config = dict(
    n_head=5,
    d_mlp=640,
    init_std_qkv=0.0178,
    optimizer='adamw',
    decay_shape='linear',
)
Each number is 200 + 20 x the weight over its row's rms, rounded and kept within 0 to 999. Layers, rows and columns count from 0. The size before them is the row's rms in percent of the matrix's.

# layer 5 MLP up, 640x320, rms 0.0557, rows 144-173, columns 80-159
104,204,181,219,220,196,201,182,179,189,193,195,199,220,210,199,192,193,188,200,213,184,179,194,180,187,190,194,213,211,212,185,193,191,222,206,210,163,221,186,172,193,177,211,208,159,183,202,205,192,186,199,189,217,182,196,183,214,214,200,179,234,215,150,187,207,220,263,200,216,195,226,203,210,185,209,213,183,172,235,204
086,215,176,226,199,194,220,179,207,190,189,177,206,217,182,202,177,230,216,202,233,216,246,236,217,234,225,218,213,245,194,201,186,171,249,195,163,178,193,210,169,173,204,181,210,215,200,231,197,231,179,197,205,245,186,179,229,169,210,166,230,203,192,196,188,190,202,208,226,185,190,208,183,188,225,210,179,199,208,208,208
102,199,193,225,211,182,222,171,213,163,220,192,193,187,175,199,194,184,203,198,227,199,207,191,188,164,196,188,214,216,191,227,209,179,206,207,200,201,195,195,222,214,236,244,171,220,180,210,203,192,201,231,240,210,213,174,199,165,214,190,227,225,163,209,212,216,196,212,213,264,181,194,221,214,225,187,236,216,171,204,216
104,212,229,205,191,224,210,196,229,186,205,224,186,182,221,211,229,189,199,223,204,212,180,218,163,236,193,231,167,191,214,195,224,247,206,203,237,204,200,185,216,200,206,172,190,186,183,168,190,179,184,182,208,206,219,219,201,214,214,181,183,206,190,194,203,231,157,192,173,211,228,229,195,230,193,215,230,217,208,192,196
103,182,217,216,170,181,203,159,168,197,183,224,155,199,204,190,212,190,196,223,262,183,183,187,202,245,178,195,186,213,215,203,211,190,194,211,207,181,200,210,207,184,213,201,206,214,209,205,210,208,211,207,197,194,231,199,213,211,223,220,167,186,169,233,178,192,189,206,213,194,192,218,156,202,205,191,185,196,183,175,170
108,216,204,187,208,186,211,174,209,214,188,228,203,229,212,210,204,189,210,225,216,222,172,195,199,203,171,234,202,206,214,125,208,200,188,193,202,160,215,200,216,200,197,208,194,199,196,203,207,168,179,191,212,202,174,211,174,217,198,211,220,234,184,186,198,199,177,191,240,214,215,210,178,192,189,188,194,234,215,219,185
081,191,212,200,223,175,185,216,201,170,234,184,216,214,199,191,203,229,185,191,192,227,217,208,206,182,184,183,196,198,208,199,179,204,156,182,184,190,191,226,194,194,184,196,253,206,209,211,182,233,208,198,144,177,190,170,154,217,194,200,215,208,239,207,169,214,202,185,187,172,165,191,188,180,199,206,223,201,231,189,237
096,188,223,178,193,192,222,214,223,241,232,176,216,183,164,204,234,191,160,198,199,186,244,223,195,231,203,177,212,222,227,186,196,201,206,230,187,180,199,213,205,239,227,226,194,172,163,207,212,209,212,185,220,197,212,212,166,201,176,167,217,167,232,213,197,203,222,192,204,213,221,198,202,185,218,194,225,176,200,227,210
100,174,201,197,171,221,202,164,171,195,160,172,212,186,212,177,179,188,221,212,168,217,206,176,215,222,181,218,234,189,185,213,199,189,193,220,186,211,216,196,220,209,209,174,179,199,192,192,185,208,195,208,243,230,219,220,229,195,214,231,185,217,197,199,201,188,179,201,228,171,214,184,204,201,188,195,191,226,199,197,199
095,231,223,200,183,199,234,229,205,169,182,183,173,188,241,190,173,200,204,225,169,210,214,177,202,190,174,242,157,208,227,196,233,221,218,176,192,192,171,205,204,203,177,153,220,226,161,188,198,213,193,228,209,207,220,162,196,215,181,206,189,191,183,192,203,169,229,178,193,187,220,182,185,208,215,197,189,198,213,205,210
106,219,213,214,220,182,189,168,195,203,204,217,217,200,214,223,197,213,176,190,218,204,194,198,210,173,201,211,203,234,200,169,203,189,206,212,161,178,182,192,194,163,197,221,226,184,209,193,191,161,168,198,198,207,199,220,183,177,191,178,199,229,222,239,190,191,198,185,185,199,241,197,181,195,194,194,182,177,212,216,203
093,193,226,207,206,197,221,182,181,178,205,217,200,211,188,202,212,199,213,212,235,221,177,219,216,186,199,193,198,213,237,218,192,193,232,238,166,170,210,182,226,205,201,223,195,171,191,184,200,222,184,208,194,220,222,208,204,209,216,171,227,209,210,193,215,155,157,202,178,193,221,181,188,183,191,199,198,205,213,222,198
100,212,224,189,198,200,227,188,204,218,175,159,186,204,213,184,191,223,193,191,183,198,208,192,191,207,175,187,204,162,214,234,245,191,216,195,224,173,223,181,224,178,183,206,216,194,194,181,190,209,179,181,198,194,191,208,212,155,246,176,169,199,203,179,214,210,212,208,232,193,192,195,212,222,211,197,196,202,203,191,200
094,214,200,193,218,164,260,223,188,236,197,224,213,199,196,194,205,184,197,191,176,196,212,212,190,228,206,210,213,189,209,232,229,220,191,205,204,224,191,216,191,230,211,162,191,211,215,189,195,204,208,189,195,227,213,220,220,198,213,205,183,199,216,180,208,233,164,221,197,185,202,185,226,208,220,189,199,194,195,191,181
094,201,210,210,205,182,242,171,200,212,169,231,218,201,178,178,208,158,209,222,187,168,217,207,186,199,194,228,175,190,210,219,163,200,214,209,198,202,229,157,144,183,219,182,182,227,175,181,220,194,214,216,183,233,181,229,209,212,186,212,154,193,185,187,221,188,215,210,200,196,206,209,205,212,220,155,204,210,172,213,192
096,168,200,211,198,192,217,203,234,235,238,172,157,219,182,192,239,202,164,193,187,205,206,193,185,214,210,161,213,199,218,207,206,183,178,207,186,210,208,209,191,234,225,195,186,207,210,196,208,215,228,219,205,223,232,214,205,188,187,163,204,172,204,218,232,237,204,212,204,199,227,192,208,157,201,204,181,221,218,188,215
097,175,176,214,215,220,146,201,198,204,214,239,175,210,191,183,203,168,163,198,181,183,211,170,192,184,183,207,179,188,204,229,178,200,202,210,209,241,182,181,170,230,198,226,185,195,244,178,202,185,201,180,203,206,231,223,213,150,183,212,187,213,215,210,199,209,220,187,198,209,197,216,229,199,176,179,216,186,167,201,239
097,171,193,180,187,202,195,202,192,237,224,156,180,194,216,224,221,195,172,178,176,210,200,217,186,197,197,197,206,189,171,175,219,189,211,192,220,204,203,219,198,197,207,207,212,213,202,198,184,194,215,183,173,257,205,182,207,136,210,153,200,179,200,219,185,194,181,193,207,221,199,227,210,239,185,221,188,176,214,189,211
095,187,172,209,198,222,232,227,215,216,166,201,157,216,231,206,211,183,235,215,211,204,212,235,208,191,174,205,201,219,212,167,175,164,207,195,201,213,179,207,202,190,203,159,217,228,181,236,233,162,227,203,214,202,225,187,192,200,209,216,219,199,202,206,158,236,179,214,190,194,230,217,238,187,189,224,211,170,205,213,230
098,192,216,199,208,216,193,204,193,209,191,185,219,194,194,181,220,190,211,173,204,179,180,216,206,191,203,195,221,212,200,199,173,155,188,188,204,201,226,192,217,233,169,157,200,199,218,197,215,203,169,186,205,201,227,188,210,233,188,217,187,209,193,199,208,193,215,176,201,225,206,197,204,199,246,173,196,181,201,193,196
095,211,233,200,191,217,200,241,200,217,210,198,186,209,171,194,237,232,208,206,210,187,215,183,202,202,222,205,190,231,193,208,203,194,207,189,193,215,188,198,202,207,223,195,176,221,201,198,219,191,238,229,182,165,197,145,203,213,230,208,215,208,200,161,204,180,197,193,206,186,231,202,183,229,154,231,203,188,200,204,222
097,190,202,206,228,175,205,192,172,196,182,213,220,233,195,208,204,195,204,211,186,220,214,199,216,216,212,185,205,188,199,163,204,218,213,230,207,209,216,214,203,174,215,233,207,193,202,193,183,195,211,203,208,183,200,224,211,169,211,235,176,204,164,194,226,214,201,218,217,235,164,181,180,181,165,193,150,220,222,224,174
115,187,219,220,197,200,188,204,182,203,167,201,240,183,198,211,181,182,174,207,187,223,202,192,192,218,209,218,205,181,177,212,225,195,215,186,203,231,203,186,198,211,231,210,167,225,226,193,227,202,199,203,169,176,197,197,228,168,208,187,170,203,192,228,214,177,176,206,232,182,197,205,193,223,191,186,171,225,204,151,208
080,213,243,197,205,202,227,187,204,221,189,211,207,166,207,200,175,178,204,240,259,198,187,198,209,216,197,226,211,228,207,197,197,197,216,183,202,186,200,177,179,177,218,167,190,203,208,195,195,180,188,184,195,169,234,209,203,196,242,200,196,217,217,162,176,191,209,162,194,158,180,203,192,233,191,180,196,231,206,175,154
097,230,184,188,200,199,207,205,158,194,161,191,218,190,193,189,249,197,207,183,201,203,164,204,154,150,198,215,186,176,206,227,221,206,217,192,203,202,206,208,225,226,210,208,179,217,202,173,188,255,214,201,216,219,188,192,175,214,180,196,199,168,212,252,195,183,203,209,217,199,204,224,199,199,202,202,186,202,212,196,214
109,221,195,196,168,229,229,217,219,177,218,223,193,177,182,181,170,199,230,209,203,207,161,210,199,207,214,198,177,188,212,205,189,203,205,215,200,171,190,198,196,231,182,198,242,219,202,170,226,209,192,203,210,164,229,149,188,169,210,235,247,199,199,214,193,181,166,257,225,187,197,202,174,203,192,200,221,181,174,226,218
095,228,182,219,220,210,175,218,228,186,221,218,227,232,178,209,152,189,233,226,202,172,191,212,213,203,209,215,187,160,183,197,204,203,193,186,189,215,227,184,233,190,191,190,183,158,182,200,169,197,190,195,200,168,206,212,174,172,160,196,181,230,190,200,163,189,230,195,232,212,212,208,195,192,214,215,227,194,208,184,189
110,161,198,245,184,192,190,208,170,187,200,204,181,196,165,196,240,195,200,200,182,174,186,200,206,193,194,191,213,170,193,158,212,208,203,213,216,211,214,206,177,200,204,186,174,180,211,207,203,188,225,203,187,194,197,197,180,201,213,215,216,222,216,203,196,184,201,239,190,236,183,219,202,203,180,188,215,215,191,165,177
095,193,237,233,183,204,199,186,232,192,196,192,215,224,196,198,214,196,190,188,202,194,214,217,221,222,205,202,200,217,164,177,202,200,218,192,189,208,233,168,221,219,201,194,245,214,193,215,166,200,194,226,233,220,209,197,232,206,228,241,167,178,201,201,237,213,234,203,186,185,221,166,181,211,203,191,180,194,213,146,189
105,202,191,196,189,202,191,187,234,151,217,183,212,196,204,168,231,228,212,211,221,192,212,175,204,203,191,179,241,201,192,215,247,214,239,172,203,224,172,229,204,211,221,178,200,226,198,208,198,188,241,182,214,213,175,175,175,203,214,192,201,199,159,199,208,189,190,203,184,176,205,210,183,202,234,194,203,243,194,208,201
# layer 5 MLP down (transposed), 640x320, rms 0.0528, rows 144-172, columns 80-159
109,202,207,221,181,185,184,223,219,193,187,208,216,208,240,196,172,213,197,154,195,199,201,191,210,185,209,194,211,179,183,219,217,224,199,193,198,213,223,222,174,180,201,189,218,189,157,222,204,195,184,209,192,166,164,229,215,195,168,230,187,186,171,210,188,200,166,192,212,222,168,155,168,226,196,189,212,197,187,176,192
088,190,229,209,178,175,179,196,209,183,201,220,179,177,204,182,192,191,215,219,161,218,156,161,203,186,171,196,206,149,194,159,215,205,174,188,231,239,185,169,235,217,171,201,200,191,195,191,206,164,211,176,196,163,221,197,197,179,199,211,193,214,217,190,160,155,211,197,184,180,172,196,213,207,194,166,206,201,209,212,212
106,196,231,202,216,161,179,192,181,206,189,218,233,192,222,197,246,177,218,171,220,228,190,196,207,208,194,202,197,203,223,197,242,230,225,212,185,202,217,191,181,194,197,211,210,212,179,219,207,169,213,216,203,212,212,223,198,159,195,224,171,209,177,238,237,213,193,222,181,206,206,207,207,258,183,210,158,184,221,167,181
106,205,189,238,211,236,199,206,214,167,199,193,200,182,189,195,210,188,197,163,196,203,207,198,176,221,209,243,177,188,191,183,198,188,215,235,202,254,197,211,205,210,179,205,204,187,215,175,214,182,207,190,192,201,178,228,185,219,196,189,217,174,179,174,210,204,183,166,190,206,216,206,195,227,243,208,218,208,189,203,197
098,197,215,214,160,231,193,187,174,206,223,194,226,212,202,197,246,205,243,195,183,226,199,203,237,203,220,190,218,203,205,213,197,234,206,185,232,204,200,210,193,196,194,187,199,206,190,200,209,217,213,206,223,173,235,171,212,224,235,177,175,202,181,206,157,188,216,214,202,194,195,162,189,189,218,219,196,197,202,220,218
107,228,202,209,212,174,234,218,191,192,211,228,219,230,188,166,195,210,162,182,201,228,226,197,195,198,199,187,199,209,204,217,200,224,188,198,212,226,204,199,229,235,181,187,201,215,243,194,208,194,214,217,187,217,188,212,201,197,213,206,222,207,193,200,207,195,148,204,162,190,189,185,219,180,187,196,198,229,210,185,229
081,221,203,178,207,233,219,187,203,221,210,205,203,197,192,189,196,201,221,208,211,208,227,205,224,199,179,187,202,215,186,199,223,185,175,197,228,197,198,205,179,232,200,222,233,218,197,183,194,189,182,165,186,201,204,188,184,255,182,184,218,194,206,230,201,197,188,167,193,230,185,202,225,216,209,182,190,178,192,184,204
095,187,211,190,224,182,183,198,201,177,151,167,191,233,215,215,181,223,212,243,165,233,184,191,230,225,179,231,206,190,232,206,196,203,196,188,202,214,191,195,185,173,202,204,171,197,188,184,204,198,190,211,223,186,188,185,191,198,201,203,244,176,218,227,242,196,178,175,199,242,198,200,167,187,193,157,215,220,201,174,228
083,226,204,196,236,211,211,206,207,231,211,182,149,185,191,194,230,175,200,211,179,151,190,227,198,204,196,203,165,199,177,224,200,216,197,178,207,193,204,200,188,205,212,209,169,197,217,215,234,186,197,184,178,231,212,208,193,202,225,201,200,213,222,214,211,230,236,195,185,190,210,237,205,188,234,192,237,206,200,182,209
104,246,203,190,231,218,183,208,182,170,198,183,188,192,208,197,178,175,217,224,174,195,193,213,196,214,187,184,190,173,225,199,222,207,227,190,212,217,209,168,201,208,190,194,234,216,184,197,173,191,190,203,204,190,245,209,178,192,221,208,191,232,212,223,195,184,215,185,212,159,217,221,221,193,226,178,189,215,190,197,225
107,199,185,206,184,230,201,189,184,200,185,250,222,176,255,188,197,201,200,217,212,194,217,223,212,173,190,204,199,224,188,172,176,176,194,147,173,183,190,196,223,202,193,220,191,200,188,177,205,216,216,223,194,166,146,197,222,213,176,209,200,216,201,193,166,194,183,202,186,206,217,198,208,165,204,199,180,182,219,181,179
097,195,184,197,168,206,187,206,201,235,212,203,217,198,226,208,172,212,205,184,181,166,242,189,216,220,210,208,201,182,156,220,189,209,137,189,203,209,194,225,170,206,193,185,190,222,202,205,187,175,194,176,192,186,203,205,191,183,220,223,200,165,198,206,193,230,244,174,232,225,177,200,191,201,185,184,208,180,192,206,196
090,232,205,199,198,177,180,194,184,207,209,237,179,209,218,203,206,218,201,186,224,175,197,197,183,203,213,230,185,215,190,204,195,212,192,204,180,225,193,225,231,190,173,203,239,204,232,205,176,183,211,200,209,202,183,202,218,214,169,203,201,186,187,194,200,164,229,206,220,191,213,170,212,208,174,180,222,197,204,190,174
097,194,193,207,180,183,183,170,175,185,211,210,213,211,230,192,199,216,211,188,211,207,200,181,212,249,238,212,214,215,207,171,211,229,184,203,215,184,196,214,208,193,175,215,203,201,219,213,202,198,228,196,193,183,181,193,199,215,176,170,212,197,204,169,169,208,198,164,217,196,183,200,206,217,186,227,190,207,178,229,218
091,187,179,203,172,209,213,194,193,206,181,180,193,169,210,195,195,217,183,203,206,201,190,195,195,198,187,180,186,201,236,168,193,214,227,179,230,196,218,176,174,186,224,197,183,168,200,198,199,209,211,194,187,177,195,221,235,215,155,194,168,217,175,185,205,198,222,185,219,237,196,209,208,242,217,194,210,227,174,223,202
099,238,189,185,212,196,207,186,181,177,173,214,179,202,209,205,200,223,230,219,212,210,181,224,216,181,211,205,164,175,170,204,180,197,199,184,239,199,197,197,239,168,142,208,178,205,194,212,204,197,183,224,176,186,186,204,200,167,179,224,235,232,216,143,223,183,194,223,180,211,199,227,225,230,184,198,210,184,201,241,203
097,194,198,214,192,183,226,157,190,198,184,167,256,203,200,214,209,188,215,213,204,248,226,208,188,192,184,184,211,177,178,183,217,221,190,184,198,203,178,210,190,172,174,211,189,179,160,182,205,171,174,214,210,152,192,223,194,192,222,184,238,211,174,178,206,204,180,192,173,173,213,160,204,181,189,203,200,197,195,193,196
104,181,245,234,204,215,223,206,209,215,204,207,225,212,219,207,199,174,172,180,172,212,234,210,221,206,188,206,205,195,196,177,204,196,184,194,175,175,208,213,170,255,200,169,215,241,202,200,217,212,201,215,205,202,218,208,207,191,188,210,203,231,194,224,209,225,230,195,220,174,218,203,209,210,246,209,209,186,157,184,193
102,214,218,200,210,158,207,168,193,186,227,171,201,209,164,189,135,201,192,186,170,205,169,156,190,230,222,190,194,200,190,235,208,207,193,226,183,201,172,175,227,198,216,232,221,180,205,173,177,219,176,197,193,200,183,218,203,189,193,177,192,204,184,182,220,187,192,189,213,206,189,203,165,212,211,172,182,222,180,204,192
104,232,209,228,207,208,207,188,180,183,216,214,194,194,199,227,212,206,205,233,219,196,188,202,200,180,237,176,235,190,179,204,217,220,204,224,176,182,211,223,187,210,198,216,208,160,164,218,201,211,206,183,205,202,174,209,195,166,194,176,203,193,208,181,203,186,187,220,223,215,182,211,195,173,171,183,210,188,183,203,194
099,189,205,190,218,201,204,219,164,225,181,185,182,199,204,160,181,191,226,227,188,240,170,193,203,179,217,206,177,191,207,214,188,191,204,164,166,197,221,223,206,221,170,196,254,198,185,189,170,194,157,205,204,215,184,230,212,182,151,226,180,191,171,217,185,218,202,213,225,217,160,163,202,215,238,225,211,197,190,216,187
103,211,191,225,182,197,177,224,217,173,214,215,232,194,215,258,208,265,208,196,199,199,186,190,180,180,179,220,223,190,199,194,211,150,200,161,188,197,190,208,192,178,167,211,210,191,201,183,198,173,198,224,209,218,186,192,191,197,194,200,200,196,227,168,197,192,207,173,208,198,226,203,206,217,214,166,211,194,192,216,177
107,221,238,191,230,199,210,199,178,233,160,179,213,195,201,203,194,171,186,201,191,188,207,219,199,204,189,212,218,229,194,221,182,195,185,214,204,203,164,147,205,229,188,187,185,212,176,185,231,179,222,196,204,214,191,214,209,197,190,212,167,225,215,195,206,194,166,223,210,194,207,152,236,199,216,167,231,178,192,175,215
082,157,214,148,226,188,151,192,211,218,217,206,212,230,201,190,235,201,184,212,190,207,212,215,216,204,197,190,202,166,163,231,199,158,181,210,167,196,237,219,203,230,197,217,214,202,187,188,192,223,202,193,202,197,197,200,214,223,168,174,213,213,198,208,213,228,219,192,194,246,190,214,199,169,209,204,189,152,157,229,218
098,191,167,171,206,174,219,214,238,220,192,189,217,182,221,164,183,216,253,231,228,241,174,205,229,150,192,203,205,221,191,161,202,219,203,204,192,159,192,201,190,206,182,191,186,198,204,198,219,194,197,223,195,216,196,210,190,239,229,184,226,222,179,190,203,197,157,189,145,207,172,209,204,193,206,190,143,198,231,218,204
109,218,199,252,200,171,189,173,192,195,164,187,198,216,156,193,209,185,214,204,225,192,183,201,223,220,216,171,198,208,196,205,188,208,213,222,206,213,212,176,188,239,199,200,207,238,188,185,214,171,184,179,168,184,197,217,200,223,180,184,197,215,210,169,189,213,234,202,205,200,195,234,164,217,198,216,250,179,212,185,196
080,142,248,214,215,185,223,175,250,205,244,187,227,171,166,193,209,193,164,217,215,197,160,220,217,205,178,190,196,208,246,195,181,191,207,207,191,212,247,179,169,193,204,188,235,205,191,187,197,210,230,193,227,204,189,206,209,163,208,205,188,226,186,206,206,209,181,204,204,188,212,225,199,165,200,219,171,216,218,184,175
110,176,167,239,179,206,201,193,200,197,174,211,221,222,216,212,184,206,211,225,225,195,180,239,170,193,203,197,181,202,213,221,192,158,228,196,241,202,218,172,213,184,183,219,176,189,208,195,192,180,189,200,221,171,189,164,199,235,171,230,188,218,211,185,189,148,220,174,153,207,218,166,225,205,212,171,205,208,203,206,249
092,199,217,205,195,195,192,207,171,224,216,197,154,202,193,193,214,220,236,172,206,138,213,239,211,211,187,211,212,184,215,218,181,189,198,213,208,216,233,198,206,157,194,212,204,202,172,188,247,196,202,211,178,165,249,222,227,208,180,184,210,191,223,173,213,258,172,203,225,180,229,178,221,207,198,213,192,199,203,210,206
# layer 5 MLP gate, 640x320, rms 0.0607, rows 145-173, columns 80-159
089,186,199,180,177,188,198,208,223,169,198,217,206,184,205,154,203,216,207,200,192,192,198,203,214,180,191,242,200,196,196,214,197,200,210,198,196,260,219,167,218,217,216,198,189,212,196,201,241,192,215,155,199,217,213,207,187,193,249,196,250,234,234,198,181,204,216,179,193,223,189,188,234,185,217,146,227,189,184,221,236
100,207,192,182,231,221,220,233,190,231,227,220,217,219,192,205,188,196,221,238,212,200,210,192,172,162,224,202,180,212,187,212,203,191,212,206,213,188,187,210,184,202,175,189,226,227,211,153,229,185,208,194,212,232,161,188,213,213,170,205,202,180,200,179,237,220,183,203,216,182,200,185,208,201,190,208,196,190,199,175,190
101,182,218,212,198,215,173,162,225,213,197,207,164,206,201,194,220,192,196,212,172,190,201,213,188,211,181,180,191,173,210,184,219,216,197,202,154,203,179,235,173,228,241,180,193,221,188,215,160,198,217,206,177,182,200,203,195,188,239,196,216,202,174,220,189,198,204,209,198,234,185,226,221,203,190,174,192,229,207,181,197
113,170,220,199,220,170,171,182,163,204,204,224,198,202,199,188,212,205,243,201,216,205,229,184,208,225,184,218,173,234,209,180,206,198,182,176,210,221,194,227,209,213,205,183,218,212,189,239,224,164,206,210,203,212,184,222,179,209,241,180,183,188,177,230,218,180,176,255,230,194,164,217,190,189,177,189,206,210,208,140,204
107,183,201,191,210,183,213,204,196,219,158,192,182,166,211,242,225,209,198,214,213,169,222,201,203,194,142,229,207,219,198,206,185,219,209,203,183,196,226,202,191,189,182,209,224,247,199,187,206,206,234,185,162,178,223,191,185,223,187,186,222,150,223,200,209,212,156,200,190,206,189,231,185,180,183,200,211,169,205,179,198
074,210,202,188,217,241,203,167,206,222,193,216,207,214,199,218,209,184,230,200,222,197,189,196,224,206,189,206,200,202,165,187,243,200,214,196,226,200,202,211,207,246,212,211,198,197,170,188,199,176,170,180,217,209,193,235,225,221,195,201,193,196,179,227,208,212,192,179,201,229,201,206,218,203,201,195,183,194,182,188,163
093,190,227,204,221,169,200,185,216,200,169,180,211,202,200,202,187,235,212,239,193,228,194,181,212,236,204,215,182,195,231,203,233,198,214,163,198,230,197,202,181,188,217,210,178,197,197,208,198,204,165,238,232,176,183,202,185,168,218,203,218,215,220,140,230,210,200,170,200,245,194,201,212,223,182,189,183,235,193,201,212
091,198,188,204,185,209,194,182,176,203,195,209,237,220,224,222,176,214,194,170,191,247,201,195,217,198,196,211,225,215,187,194,200,216,196,219,186,201,204,209,225,199,187,213,218,196,187,201,198,192,179,204,215,197,210,219,221,209,157,206,194,199,181,188,209,186,178,185,225,206,200,179,196,202,151,192,144,202,193,189,187
089,199,181,202,211,208,218,199,202,217,204,222,207,190,207,192,227,242,200,195,205,203,270,190,200,179,176,223,179,213,214,196,192,211,178,222,220,179,159,212,204,202,179,257,202,216,194,196,211,218,180,213,212,176,174,192,197,204,162,205,210,175,200,139,216,178,173,168,167,229,242,186,184,241,187,207,226,188,222,214,174
104,225,185,197,188,227,205,219,186,214,202,226,191,225,205,245,197,236,212,207,188,227,172,175,179,166,144,176,216,195,187,229,213,207,171,157,159,206,189,176,209,175,209,175,202,198,174,193,219,219,197,204,171,172,198,217,220,252,205,207,208,220,184,202,227,215,204,194,193,192,158,173,219,145,198,196,208,195,213,221,205
094,216,168,226,202,157,201,169,189,205,198,204,195,196,207,191,190,182,176,222,212,179,184,219,211,218,190,209,190,227,244,211,197,175,187,186,205,184,218,190,221,201,196,180,181,193,208,214,164,204,211,191,241,217,201,181,190,159,213,200,192,206,209,199,202,198,180,221,235,191,212,210,194,170,229,168,221,225,196,199,211
103,158,224,209,197,217,207,195,207,184,187,160,215,184,195,208,199,201,205,228,206,205,222,205,182,185,194,196,196,207,207,220,225,176,213,194,200,196,240,194,194,226,193,200,210,175,181,198,204,210,180,207,194,191,227,233,208,184,215,183,202,201,192,169,208,227,175,236,197,228,169,257,197,218,176,248,187,203,175,180,200
102,253,196,204,212,196,197,200,262,209,169,167,190,203,204,167,196,224,188,204,165,190,178,197,194,226,202,205,177,205,169,225,225,203,195,209,183,195,206,190,186,225,176,164,199,213,204,191,170,212,225,213,225,191,184,218,196,154,214,193,193,160,217,186,182,199,221,226,194,212,174,174,189,205,203,204,208,216,179,186,213
079,212,209,191,233,180,198,173,213,205,188,234,218,226,200,194,229,178,234,191,193,187,188,205,191,238,180,214,205,198,185,230,174,194,173,186,180,207,198,194,171,213,181,203,207,230,191,189,213,195,186,209,220,211,204,219,175,218,224,218,195,203,215,201,222,196,190,215,198,179,207,195,202,182,204,198,188,183,197,180,180
096,213,195,193,180,200,246,200,223,195,188,189,195,190,211,167,208,227,190,189,196,225,179,209,192,178,261,171,224,202,178,178,183,189,216,219,210,211,197,229,215,200,165,208,160,189,194,208,178,221,224,224,178,172,230,209,176,177,230,189,220,202,196,219,212,177,223,178,220,183,204,228,177,185,190,208,178,196,179,244,238
091,208,228,192,207,205,170,233,217,191,203,177,186,174,175,179,204,210,191,214,197,172,202,203,204,232,194,209,208,215,216,210,225,170,196,184,165,212,219,183,212,217,194,164,199,243,190,195,204,228,218,172,200,200,197,200,193,225,241,177,169,211,196,215,171,195,212,211,191,214,162,253,202,209,241,191,194,205,192,192,206
094,175,224,206,185,179,214,202,181,223,203,181,203,201,255,199,196,183,214,217,174,218,214,208,207,205,163,200,176,201,209,233,211,165,196,205,199,169,189,205,160,210,178,175,194,213,148,222,175,208,184,215,201,233,235,199,179,203,162,187,175,204,203,226,204,220,210,239,244,175,197,192,210,219,201,219,231,186,181,171,217
097,176,200,197,218,186,177,212,167,183,208,210,211,190,227,200,211,201,203,185,197,158,154,246,209,214,214,211,214,197,231,186,204,226,210,228,177,207,199,191,205,207,202,212,193,211,217,163,198,205,227,190,193,225,182,191,212,235,213,228,167,166,203,212,199,186,174,197,165,196,222,185,209,217,220,188,174,214,215,169,218
109,204,215,175,181,221,187,201,216,223,191,201,228,151,169,193,221,214,175,229,175,182,214,207,202,181,211,195,211,196,193,196,213,189,200,199,206,201,210,187,219,226,180,186,160,221,209,173,194,183,183,220,189,209,215,193,203,180,229,229,211,202,206,225,169,193,222,224,165,194,207,221,208,231,213,174,198,230,196,192,220
106,210,179,202,212,175,194,177,214,200,192,196,174,207,224,196,183,219,203,213,207,167,216,192,193,237,185,196,183,192,209,182,178,180,200,200,224,190,200,195,209,183,226,249,190,208,174,191,223,191,210,183,179,232,194,212,165,156,220,188,169,204,219,174,160,245,216,199,206,206,205,196,148,203,190,238,212,218,194,173,169
099,155,207,233,210,186,241,207,226,194,192,209,191,215,199,237,226,206,227,196,179,210,200,200,178,171,183,169,201,237,181,234,212,143,221,166,205,191,194,211,205,203,228,181,183,186,199,199,212,200,195,207,199,199,189,228,184,192,189,230,200,196,246,144,211,244,217,175,155,209,216,185,191,197,202,185,222,209,222,187,214
114,231,202,145,191,221,184,205,219,222,228,216,185,208,228,245,198,212,200,243,161,202,189,202,218,169,183,164,198,205,202,187,193,214,269,198,185,191,219,220,201,216,198,221,193,201,160,199,169,189,159,182,205,197,208,223,209,196,213,171,195,197,179,200,194,223,216,165,210,192,169,195,224,180,190,195,215,211,213,198,192
074,241,176,229,164,205,230,203,207,156,200,196,191,156,195,186,215,210,202,154,182,195,224,199,208,186,193,206,187,216,207,181,197,221,220,219,255,189,205,173,211,178,171,205,199,194,245,216,226,188,199,209,211,232,176,187,194,214,184,207,210,175,185,211,188,156,168,217,205,220,209,226,202,215,209,191,202,214,207,181,226
102,208,218,197,184,213,198,206,222,234,202,217,165,162,196,171,216,228,224,222,199,208,211,200,211,143,228,239,224,193,203,186,205,199,217,212,182,208,177,228,197,224,190,206,191,194,202,210,186,206,225,181,186,159,190,167,182,239,238,215,194,210,203,201,173,195,212,183,195,217,193,246,187,216,206,197,200,211,211,208,169
099,198,193,178,186,160,172,221,235,186,199,235,189,193,244,199,187,194,178,210,189,211,196,223,204,234,192,207,167,203,211,222,176,171,197,206,193,183,214,213,188,233,214,168,178,222,204,212,178,234,199,228,224,231,152,201,233,183,208,177,196,191,196,215,188,233,167,203,195,203,183,183,187,181,228,213,197,217,192,206,191
100,227,194,206,198,218,220,210,216,224,205,205,212,163,183,198,192,193,208,216,192,196,201,203,194,159,234,195,172,183,151,192,236,199,222,185,197,200,183,205,241,165,227,180,222,192,197,198,179,182,173,167,192,164,211,222,203,224,169,165,192,222,196,210,177,207,219,188,215,173,223,221,172,235,209,212,209,169,216,205,186
103,222,212,185,226,192,197,196,205,192,180,182,206,231,189,215,176,178,201,193,227,196,202,170,175,221,188,221,209,217,219,178,213,186,187,201,196,221,178,204,222,239,199,186,222,185,196,221,214,218,243,202,189,248,198,209,177,205,220,223,181,207,192,226,217,207,219,220,200,228,188,224,181,178,164,194,186,198,193,165,198
097,188,244,203,222,205,205,217,189,198,229,194,197,182,178,231,186,212,212,201,232,212,187,205,224,217,205,219,192,203,203,202,206,143,222,213,197,222,189,233,203,220,180,183,202,169,183,214,182,226,216,223,205,199,220,216,207,192,198,196,172,235,209,200,217,223,204,201,154,195,222,184,206,206,189,203,188,179,189,195,195
102,192,172,166,237,200,183,202,183,210,204,214,187,203,236,211,177,188,195,208,178,215,245,204,193,191,187,212,182,192,172,165,201,172,184,194,216,200,233,235,176,192,202,182,230,178,171,194,197,197,183,217,177,197,228,204,209,229,224,182,199,254,160,228,180,202,220,163,196,220,184,188,225,214,176,219,207,187,203,180,177